From a checkpoint of a small transformer trained on Wikipedia.
Training: a variant of Adam for these matrices, 128M tokens, 7837 steps.
Each number is 500 + 50 x the weight over its row's rms, rounded and kept within 0 to 999. Layers, rows and columns count from 0. Numbers have three digits each. The size before them is the row's rms in percent of the matrix's.

# layer 13 attention query, 64x64, rms 0.0586, rows 0-63, columns 0-63
160:516450541531569576458401566529440517490484514525552513593507520473422484567407528567465557506472505448469567432525520533523450489529569469496581450576457514511412510512452532510445564494406603
119:560452504514527574528429504572454488463537492542533537582521550445442532541509503595419514518530502413410512453554480537507418486495566495452488487494556474602379462529513488530520519486384589
119:530531495531501608517463521521435525480503440513542488566478504482423528580377548589466478545477494478423512463456494513583422501490551495544494502478526496569387509540508556504506520476374625
085:529588456513437557492479543614509546529481443440470503625458522470537546536502514592468548505572554623495569453482501565528420539504574456524545536573466425556521535486561525448496484514478497
129:536495454531463562535580502559478428424503507440569544506493568573394534585556527577454466434495524512466469482586500520523497463415490387508547559447521464611456474505514442498576513533462511
072:500499477476539468504477523584538468429597525540535505509566453473537431509572565538406505480531531471510560470606526513417535499520460545432598436556523510594466459611520511541501477406486431
068:542489493413449442436584430459530495552486568536505455425504554548500449408561454402488529437505460456547460525486455496494586464467446547484474585495497454487570480536465428517518484542627426
098:534507493568509578528420529557468480411505491516484524595474477445489570560425526565430456531463559570402502478545478518536494461580564473463475464466590528486418544596462526523496524508392553
089:446445510491508506508492472533517489523547461441499459483534574545526521479522470410358560523501524478490458457489522502448525390625571538499553526449491467385502501443441461506459358442477493
095:517526533469529550526453482506530597491419607592475455434482438538528579534573487565447542497510566519506552568556448513511500537469560452485499441443488474501465418633436408513481489485508570
093:520502469556562596481493475491495483503486510560538489437405468445549606459518487486502545474547495548590463462519521483512510557545669534540437514557453536570489549508522372521579535516449491
100:503463493551528579476556514486552534559450520517376473549469512516567486468460530488538536486599473373447596454417566525530426528433484549538374521456564504527505442527519486552477508549512468
093:508516387501481461512571500549545470482507473456434511500555515502433594500447565481462584493473482492391540552423446458465529582544480487561483491489533605501575488571613533422463465566528482
084:477417486541459558502567564459535535577468421442420508550395426513491427524500509580532529524496577466499492570426565474466493433535551452565455511400619528464495521465485505510542468535469454
104:612538477593473528516430450559519561418454511477464496474400477567484515450485566518429524582558512547476372519445502541538532580467450462483585482477480464571481553506487505477581501556554502
092:552506496558515493536458536433511578489565421558563498505444503519538451545490476642474573583505531520505539547441484440489562481451468504534542524630460565433503409500478494569453474583451528
098:511495367526438516519485483500456456575591425529447546546500527398574495458477442446553497418481444500534493433406540502491506507508496421467451482465456482395468532540517458621509438497461522
090:464427473604472613551539531595490496443447436538502523466421542557419428546562458488530532499446517469459537511500435477469455470581577495558542459509485564449534536429521532450557532541547577
090:443544462490457460529502528536489475591648479505604494488587500497538516454423485526516490582534550457517465379470613517454512518423431506424495553496565462480499484568530497478556525488460439
104:476471574492511503475599494431557514604517447441596487457528432519560501489514601462553438532486530501484441439514562558564549558593546558528483494523502498510517501585544524404474508492394439
102:495509552467542618528613445610483475490532501465520517574559526497459555500516436511500401524613535477563498470548474452422540534535428460564479479490416460510395461535534530483529449449505531
101:437531502557516477462485452476447507568488589496523590541468443509493464530394431491536520442456438483470507400553571486552499512482447541423474452554546586616492492590523532555560529504549573
094:556503551592439490528430402547472459450502521500600536499472468565534544510442539518494391509407528479492475474589472452391502458454455410423523428495468537491404463452499524490467470525447508
097:485579458430434515492579505457594457510443584513511478501513513465479358528464481499507483471516497557532463529543405472613435487460420501533538499488582556469484445564493527505447576437581458
094:457508441579429456621490448563606576459468520485533468480490469561536573498486427554567454479440443560490468434552438460401466499483523503505446525512480597508507493480508530445583476570465549
103:527442501496506477450495570439522445424546501568537612552503414543499493510631505538484461549555421507449520546524586552488453547539463515453522484472451516426514561484482469453470575635495549
097:495597460484516446378528552437525522622578459493520468502476627463516531469484434513546544540521450536461481440524485570545395497521514498528485426496497479486488459434415545457474564512585462
100:564528516580450491500530495492481499555541460442505488511485466536565545566501587566411467418389412523488523487532417529452513558564533496464560522518548439468551409474415499564415522494578449
103:443529466546540425487565434548466422498469488499479576509466456550475525447507546498506481478427587414492588560469489541583431622564506499417524438520467547567426549447487443447522447462504519
096:503415587512529454396454484460527503476514443494520516529512523460460465489429559363523402546519413477402580416507431460492481503473547553487426470527498428472462517540450559527535534491495419
095:572465572480500478524545453461495415453425420440527456567517526480509536434447387497479434426574462464480502504509579491529484482450444575522444578526521541556514426489389496457444506545547429
094:457522574499552510483392496586461580477497498463505491483347602486507464468498458444469532478569510523577493494479515479432472591538558635470548523545517556502536547442427547522465511502475522
125:502545429429450451595591447501562512493549495518475472411495498547522511458636508479480469474505580542559460541487436464451559556480404542478439587430532495532577454530508457508554461508538431
124:456480466486478448538576511459537566576503482483448420409465513550607440453560488427571476467459496548578457529440480441457584529529464544531451509490499488374595479480435519505503504528568435
048:533430501531466432540508472436587465563458518453533561412513504523430565451431470422535470515494478510566478495395407503518574454489452554536402530434486408472570568526466515458513437549513526
118:525575498529477624515426572606449514474538481516462524637505493413503542577470512610430539520544547540456556504541520528499433508547559496478582531566535484541444540516528560503474503505454536
185:434456498492570410470477527484510548552530539595478467412497506507564440380527459460558573561473469465547526489455483478456587483523490600524513454549466565372544466499446523489399491522516511
115:464503476464479473551606469462562536508492509532512432447461528517542486459634488432507513423489462561573446550505449423444561545479447473527491533473513548444597442460440424556504555523582412
053:453517465457516484498546503369511525555461455514540527378463521584494416447548483480560538486437446396579467535403457504471507552486525501544580512598409484551521455436538497494523473482512455
056:526497527552496536502418481515526474403435538494515508503547415419466687562406513469469497524523591641475509529573487495541516481528476443478504452462509510517486574552537518451505533481462510
100:472456521414560465529509505549465542551586504417509474445502535557537499492498547410479500512426521519567418529479501503463621396550526559551556553419471505417568486428486474503456404448524493
082:457511487525580570532404508511480541470504635559478451432475437503539495523519495562433500551487575510515562572538439499524519515520539400490487437427486508508437436622451454518429508432484565
088:521481467534573549502525499437532521536457496549587540443414470407558576429551508456525549476539495582601476475514492454480536582510567584549480580568414553494520564532544401492506511516483457
090:514448468551510563473530487469556504524422513531382499501489489441508522514468512531474492505606490415444570530437508541556483533386559548498337545438578519552486501546526487542442553537438500
108:494515409473448395500612460556522487513533487453421481448559498521458538460506549414529556519492476487435527542416435465480559531537439540569461517484529548459610458560576528429530473543572456
087:411434448499459532534605517392502531574476482433430493475415469572502411486556513504545498453470572443538456536474489462526512447512480454535409536386547499445562493452495532485509443542510414
097:586499516594440505523439498582537572385444524472500519491423480523493533460508543542409544565562556592469427540465493567529522536470484470490607489448464505583465561471522496452564514582523513
090:554522512546509536580463488459522587475521416552561489524440483540532460546542515587525545574504568534487569551467505422479533509451468508523543545645456551398467430502470553566430481542458560
103:484514364553480500485489447498462423622553470533435504524561515447554521459468467423511538445515473516547464407384495493494520523511456405494453479467451472425487559488534403558547444537550506
087:543506561564453598537486574602440460432463453498533538537434520501400441565525457534504501541455528478490543514539453495483479498598599486493592453519498592446500583463542536481506523574460570
097:491567452459472442527512496451548469582621489489567481484539457481583445435452508495609475578547528477545401397473575490470502468440413540473471561513593459492491479505541534516483509455439447
101:499526569521544506454533512504507495549535430417541503475592415535558558501510572529548452531549535503465437474491556559554531557554587564524499473519527523550480518589525478358502476454366456
087:496467546475529558535564493575507480487483494455498533554616545510481581498519473495523413530582564493634518514550508468457565522556423448574457448455418470521404464526537581454484461434523541
099:415552552514524471493472451457527528573518557447514583523499405501447459528365445442529484434463420509515506387508551477526495526502482573418494458547553567543524480583543487524585483504563547
094:552547555566473496547434482527451437424511509556597506541517469582590564494452517518475402552438510458436509462606443451446468461482447385436503469485487484539417499520475521473508501563433535
104:472566477425433455475575514414575485502444547461506425482489476456495391553463474488546478438507507589523500522518495478589482537448434458537526440476517560487574454498492566461519614427609470
083:525513466557442539619482445560579538453452534474598539487424486519466508530510447591557440484443469517536492424561451433391484517506541451473477504553512582485550487492583515500565499489424585
086:496411481467493375447515600458549494479535507533535571537511434536530482478598501507524477513552365487490469512500569575427465544543440527479503489464416510414561563499507473435472559574552509
124:435535410401500384421551496429565550600557486521521426449509553466559472464504516473580550498509438539524489493506467491508455489499424537538486491498453440480525483424435503411498509486615441
090:548562552580499403570534454453478510567512456439508461501505468548534501562509562592477480398366444544451523511509420546490500497535549542501538520506516428479528468515386503563470511532579428
096:497526434543507489470546476543411432520503527491493557531476484573442537445522541488514536434462617411490556564502520549588432639540526435478482460547477560521402533441474436470484477458549546
103:474435552455537434393504476454513473508466440484480500495466529438457469496457548343549409565444392496441507415483471463448485469498537526528396482510521420470480508503448558522513522484526404
097:551454506482461449531582427481568444507465455433534455555513543514461526433446405438497485405523463478512476519514563531561499487423418602523427552535517490546522433472409476501476448537552391
089:468484505468567455467430470554463594520516511435455440508353569513552476432448505408485478496517565513591519483464499479443473579519575621523427527492538558543464490427441543478500471482521509